Each number is 128 + 24 x the weight over its row's rms, rounded and kept within 0 to 255. Layers, rows and columns count from 0. The size above them is the row's rms in percent of the matrix's.

# layer 17 MLP down (transposed), 512x128, rms 0.0396, rows 155-167, columns 0-127
size [192   5   5   5   5   6   5   6   5 185   4 219 174]
[[127 134 153 131 145 108 140 121 133 144 153 125  99 100 149 144 167 166 139 118  93 133 132 125 157 148 127 128 123 148  95 132  74 122 120 119 133 146 129 106 121 126 136 161  95 164 154 124 126 132 113 153 135 145  95 128 124  86 133 114 150 144 126 146 175 131 115 142 127 119 110 170 104  79 143  80 150 130 147 139 112 141 115 101 144  66 125 161 137 165 100 102 158 139 166 131 120 142 149 130 100 165 108 146 128  90 153 121 104 136 164  81 171 110 117 112  82 105 177 181 117  96  78 110 106 112 127 116]
 [ 59 138 140 125 157 110 192 158 110 102 133 124 145 142 119 129 124 114 136 104  96 137 124 156 100 132 139 193 127 147 152 165 122 133 110 144 139  95 112 144 101 128 146 110 114 117 181 103 151 161  95 144 171 130 130 151 133 125 119 166 114 101 155 137 118 138 147 110 114 145 139 167  80 120 123 163 149 102 124  72 104  94  94 153 142 145 154 155 171 125 123 131 138 157  92 116 150 138 158 130  98 127 150 142  89 117 105 136  89 140 123 123 128 120 147 151 116 114 111 167 139  95 156 120 153 137 104 157]
 [133 141 111  85 141 102 169 147 124 115  80 109 151 157 157 114 134 142 146 129 125 157 148 122 100 121 129  78  90  86 118 158 112 135 133 137 143 145  91 137 128 112  91 153 173 155 111 116 170 120 145 150 138 158 104 161 102 116 138 148  86 149 156 145 117 134 119 165 147 154 138  90 100 122 138 146 180  88 153  87 110 145  90 125 116 137  94 113 138 114 132  83 113 145 109 164 119 114 118  89 129 146 137 118 144  96 131 125 138 139 135 144 114  96 108 134 103 162 156 178  95  89 123 131  82 127 136 119]
 [136 152 149 145 137 102 174 157 160 134 141 108  88  98 124 111 117  96 111 111 139 119 103 136 145 135 122 167 131 162 107 107 155 155  55  85 157  91 164 145 107 175 147 158 119 164  98 106 139 109  88 129 161 128 147 158 137 123 130 143 154 121 144 107 137 108 137 127 126 167 111 131 105 118 125 150 126 137 156 106 150 112  80 127 117 160 173 112 126  91 103 175 141  90 115 111 111 126 168 131 131 121 153 126 126 113 141 122 161 146 102 133 100  83 121 166 107 103 144 159 113 152 130 172 145 122 136 124]
 [136 189 140 118 130 107 117 115 141 171 109 125 103 124 107 101 127 136 113 130 156 116 141 106 122 104 158 118 132 141  67 146 158 120 124 155 144 143  85 140 140 107 128 154 168 225 167 149 127 125 146 116 106 149 112 176 126 126 120 121 109 164 154 136 147 172 177 149 135 128  89 112 139 141 131 151 124 129 169 116 122 129 155 124 152 123 167 128 120 164 160 119 137 115 138 121 138 117 148 145 147 116 151 130 157 157 120 111 132 162 174 168 131 146  86  99 144 150 115 156 123  90 113 134 116 134 140 161]
 [156 127  95 136 170 116 132 100 151 129 118  93  81 145 130 113 119 143 132  98 152 147 127 131 105 137  98  85 111  98 120 127 118 133  61 113  96 119 125 111 134 109 145 146 134 140  71 119 156 127 111 124 133 108 154 130 134 101 141 129 116 172 132 131 146 155 118 146 128 160 133  73 131 164 101 138 153 130 143 130 120 135 137 109 129 147 106 113  88  82 114 116 162 135 119 115 118 101  97  89 113 132 167 123 117  89 132 116  91  85 120 143  87  85 116 150 124 127 169 188  95 133 145 164  85 125 168 116]
 [ 92 150 123 142 147  96 126 152  63 101 117 105 137 119 120 141 145  86 119 119 100 146 119 132 123  92 186 108 126 156 163 132 157 126  95  90 125 122 155  93  72  99 106 125 129 107  97 118 112  88 115 119 104 145  99 149 139 111 128 129 128 109 150 166 137  61 117  91 131 151 143 156 107 118 129 125 136 125 158  89 132 128 124 125 101 122 107  85 120 143 145 116  75  98 112 108 137 150 113 166 120 107 122 102  70 116 120 132 137 128 134 122  95 118 128  90 122 123 113 126 131  89 155  82 125 145  94 147]
 [131 111 120 119 116 144 140 114 147 150 129 139  44 131 142 129 106 143 124 133 149 131 118 105 134 175  84  99 119  82  91  99 139 128 106 117 103 115 140 119 168 127 143 142  97 146 121 119 151 133 115 133 133  96 145 103 132 140 130 112 128 160 155  60 113 163 114 119 116 124 101  76 162 143 127 136 100 122  87 143 114 129 141 111 122 152 136 120 134 164 103 160 150  81 107 128 107 109 132 111 130 134 114 145 141  92 107 121 122  61 107 134 129 116 134 154 127 130 116 124 131 183 117 120  76  99 190  92]
 [108 160 152 142  99 109 119 142 112 113 110 113 146 112  98 122 149 110 112 138 125 109 140 104 142  80 142 157 107 154 106 161 118  97 103 138 160 134 114 109 151 112  92 113 144 172 148 158 101 119 121 150  97 151 104 157 145 119 106 115  86  90 127 111 129 121 150 140 126 114 119 133 113  92 146 119 116 126 185 121 141 100 144 158 132  98 165 134 109  90 171  85 102 130 113 104 140 136 123 140 143 100 129 113 136 147 154 126 185 183 143 144 103 166 100 124 140 142  99 122 131 112  84 128 175 135  71 171]
 [126 123 145 110 121 114 143 148 132 160 105 106  98 129 138  75 102 111 150 139 123 111 114 144 150 148 118 121 162 127 115 137 109 125 141 182  96 141 128 148 132  88 159 166 116 154 181 181 193 129 187  66 146 104 138 144  98 140 135 103 161 152 119 129 136 150 123 119 125 134 174 147 163 121 131 169 101 123 149 128 117 117  72 114 105 112 142 104 113 117 127 119 111 129  91 152 111 141 135 143 130 171 125  87 119 144 156 110  96 100 131 138 109 100 149 118 112 146 146 103 119 130 136  90 102 149 110 101]
 [134 157 144 135 154 144  80 116 106  95 133 128 136 131 133 145 174 109 143 166 163 150 125 117 132 129 131  74 104 125 141 128 150 122  99 110 102 152 166  61 120  88 118 147 161 164 119 139 110 116 153  99  99 149 113 151 149  93 127 102 106 165 141 177 149 109 133 155 129 155 120  96 111 139 108 136 120 132 180 101  97 134 192 134 116 119 103 112  96 140 161 110 121 131 116  96 130 142 124 136 139  86 176  93 114 108 102 114  95 113 141 135 120 127 109 102 133 131 122 145 115  90 123 128 113 144 119 185]
 [157 135 129 175 142 131 139 154 127 115 132 119 159 126 121 110 127 162  96 129 104 118 156  89  85 109 149 103 132  95 133  98 110 154  89 138  99 160 169 125 124 147 154 107 132 155 148 147 118 163 202 110 153 114 117 147 162 118 140 123  88 150 126 158 188  96 159 120 117 146 110 111 101 133 113  88  88 169 151 111 133 150 130  98 111 128 121 125 136 161  94 132 134  67 131 101 115 135 110 115 115 141 140  90  95 131 173 130 150 124 153 122 102 136 135 151 141 105  89 100 140 122 124 119 135 174 129 117]
 [129 144  97 105 117 150 128 132 109 140 187 142 154 136 121  92 163 106 103 172 112 103 161 173 136 107 147 145 148 149 127 151  90 130  83 142 187 114 142 173 144 171 129 136 145  96 115 116 140 109 161 148 136 118 151 105 135 128 111 137 126  96  83 145  94 131 128 157 108 142 151 133 129 133 150 116 139 132 106 101 115  84 168  97 113 122 149 153 131 144  93 130 117 123 111 112 130 110 176 163 126 133 126 114 119  58  80 142 126  86 105 160 131 143 108 146 137 136 127 134  83 139 124  99 126  96 153 132]]
# layer 17 MLP up, 512x128, rms 0.0425, rows 156-167, columns 0-127
size [  6   5   5   5   6   5   7   6 201   5 224 187]
[[147  90 156 102  95 160  44 101 108 140 133 116 141  97 142 101 125 150 102  99 127  96 124  96 147 132 112 124 115 135  94  77 143 123 112 130 146 116 105 139 118 132 112 108 184 113  84 104 115 119 126 130 113 122 146 106 123 143 147 125 125 111 105 142  85 126  72  87 116 127 136  80 128 128 119 100  81 123  76 121 128 112 146 116  84 131  90 132 105 139 112 154 139 172 130 127 132 126  97 122 167 147  86 136 117 136 120 148 133 130 113 133 128 154 109 114 113  94 143 114 161 130  91 121 104  80 106 103]
 [123 153 158 133 162 135 137 109 113 132 153 106 162 125 122 125 179 175 121 137 160 108 128  96 150  66 107  82 142 127 117 133 123 108 128 168 131 186 136 124 131 137 121 160 135  93 139  98 138 132 166  95 101  99  97  98 150 145 144 137 161 131 109 146 132 138 131 119 168  92 119 142 116 125 157 155 159 141 156 164 140 165 137 129 118 113 128 123 109 158 102 149 141  98 103 160 132 125  92 141 124 133 111 169 156 123 114  87 141 155 131 141 134 115 133  93 126  64 177 113 130  95 101  97 146 117 166 123]
 [140 137 145 119  88 153 124 121 122 118 152 138 169 128 133 167 104 121 177 100  95 125 107 127 172 134 115 107 123 156 106 106 139 137 159 131 112 110 142 138 131 131 131 122 141 118 134 119 153 102 143 160 152 116 104 171 167 138 151 110 126 125  94 116 160 106 103 189 116 105 138 174 120 136 111  91 107 118 123  54  99 141 143 108  91 136  92 128 108 141 121 156 138 166 107 140  95 165  86 184 134 126 120  94 123 140 113 137 113 155 144 139 102 161 123 147 130 156 153  90  94 133 147 107 163 120 152  97]
 [122 108 137  84 152 104 124 110 139  95 102  81 136 120 131 143 116 122 135  98 112 147  82 118  96 105 139 101 154 100 120 124  91 157 123 119 108 127  75 144 100  99  88 123 176 107 121 140 106 129 132  85 140 112 119 113 128 103  79 158 146  72 114 123 126 158 121 137 155 116 137 114 129 122 163 114 144 135  97 119 116 127 134 125 109 142 112  82 133 133 139 141  96 143 120 145  83  92 151 116  75 120 103 152 163 105 119 116 117 112 126  72 164 151 123 124 152 111 106 132 103 147  96  86 101  95 100  90]
 [ 90 164 111 116 125 144 157 121 138 127 145 114 199 132  85 163 156 151 114 149 101  91 133 124 130  81 125 106 143 132 132 117 146 132 157 135  97 178 104  92  96 104 130 160 130  82 128 142 161  93 127 119 123 140 144 164 160 140 145 118 170 116 130 117 131 115 174 137 127  93 117 177 111 104 110 113 159 123 106 137 145 125 136 130 119 111 108 124 113 123 108  60 123 110 119 135 125 158  85 135 114  87  98 149 134 134 136 112 127 159 139 145 107 105 142 121 109 106 184 116  95  82 125 112 168 135 118 124]
 [138 126 137 105 132 134 139 108  83 120 108  93 150 120 102  80 118 125 164 115 128 133 125 153 133 121  75  83 115  99 125 151  76 111 134 160 158 112 141 125 133 159 102 118 172 125 145 106 137 138 123 118 173 107 189  96 132 115 133  95 133 137 120 155  86 155 124 121 137 100 175 106 162 126 112 130 154 102 156 138 153 165 125 186 131 145 119 166 142 127 121 144 151 135 109 139 153 142 147 133 110 147  91 127 105 115 140 107 114 131 115 120 184 135 100 150 163 129  92 147 162 137  88 156 123 102 164 108]
 [109 149  78 153 113 118 115  75 114  91 112 118 198 118  87 148 117 133 122 149  74  70  99 145 134 104 145 147 138 150 132 130 144 109 147 118 116 152 127  89 104  97 130 135  93 109 108 116 130 136 144 132 128 125  97 151 133 150  97  95 130  95 114 138 133 111 106 133 114 122 126 169 118 125 116 106 130 133 127 133 126 117 118 108 152 121 117 111 113  84 118  96  97 109 149 124 121 129  76 132 107  62 139 121 141 135  77  93 133 167 127 132 107 121 143 137 117 125 138  70  82  83 146 131 148 124  87 118]
 [161  96 186 109 151 124  96 117 132  92  88  86  93 134 172 125 116 101 132 105 131 149  88 108  97 130 117  88 113  86 121 102  89 135 120 119 147  82  92 157 144 117 111 118 152 132 133 156 114 147 106 102 111 104 140 120 105 102 124 114 127  92  91 129 144 134 116 127 141 114 143  83 106 127 159 126 125 146 122 106 136 120 145 122 102 140 128  96 135 125 110 168 112 130 113 140 100  84 172 121 112 156 137 148 112 115 131 125  99  86  91 122 154 122 125 112 137  95  93 145 118 190 120 113 118  75 147  92]
 [178 174 116 169 136 110 110  78 126 142  82 104 115 148  81 112 138 118  91 141 136 169  91 113 153 157 126 123 127 134 227 148 124 169 108 135 122  95 133 117 189 106 111 120 134 138  77 115 112 137 142 111 128 139 145 117 144 107 115 126 108 146 111 123 106 113  89 121 159 146 119 105  72 112 133 130 108 100 117 143 101 130 124 111 163 158 117 130 138 162 142 110 109 135 128 122 157 146 121 126 122 104 121 121 135 166 117 172 159 146 125 147 102 135 118 129 160 108 153 136 128 135 142 136 102 162 128 116]
 [109 131 122 115 158 114 155 102 164 138 117  78 162 148 106 129 138 152 115 131 100 142 151 170 103  95 133 102 184  96 151 156 128 142 144 139 112 123 106 124 129 111 145 148 163 104 136 156 144 145 109 118 146 147 165 167 132  87 114 107 158 101 130 146 107 133 158 149 159  96 152 142 143 157 137 172 182 103 146 147 143 125 135 160 122 146 138 169 133 113 117 103 145 168 100 136 146 116 153 110  83 133 106 161 119 128 169  96 105 131 124 115 168 118 109 135 156 124 133 174 132 170 109 159 166 114 116  93]
 [ 93 119 131 147 106  96 122 129 121 117 148 110 103 110 128 110 137 106 127  49 138  92 142 148 102 155 132 130  64 147 138 117 135 142 161 129 115 131 163 146 132 161 131 109 126 137 157 120 122 166  99 101 146 115 135 142 116 164 169 108 143 158 153 137 114 115 108 132 120 155 125 114 150  95 122 140 121  69 136 120 122 102 157 145 134 149 108 171 111 156 159 173 108 143 131 139 147 118  66 168 110 106 163 132 173 121 137  81 117 167 125  99 152 142 122 113 138  93 116 124 142 135 166 147 133 156 105  87]
 [140 123 132 167 111 159 114 133 160 137 114 164  91  84 111 171 111  97 137 112 154 156  76 149 124 158 153 138 110 146 141 124 153 132 124 127 128 127 121 166 130 103 146 101 115 145 153 168 145 140 144 122 109 156 120 142 109 134 122 125 128 116 120 125 112 126 166 115 110 118 163  97 149 167  92 162 118  86 126 125  98 106 114 147 172 133  84 109 163  95 137  83 130 129 123 184  92 119 124 125 146 144 109 148 123 129 187  83 127 142 159 108 120 123 173  79 134 108 163 151 115 114 144 120 126 103  88 152]]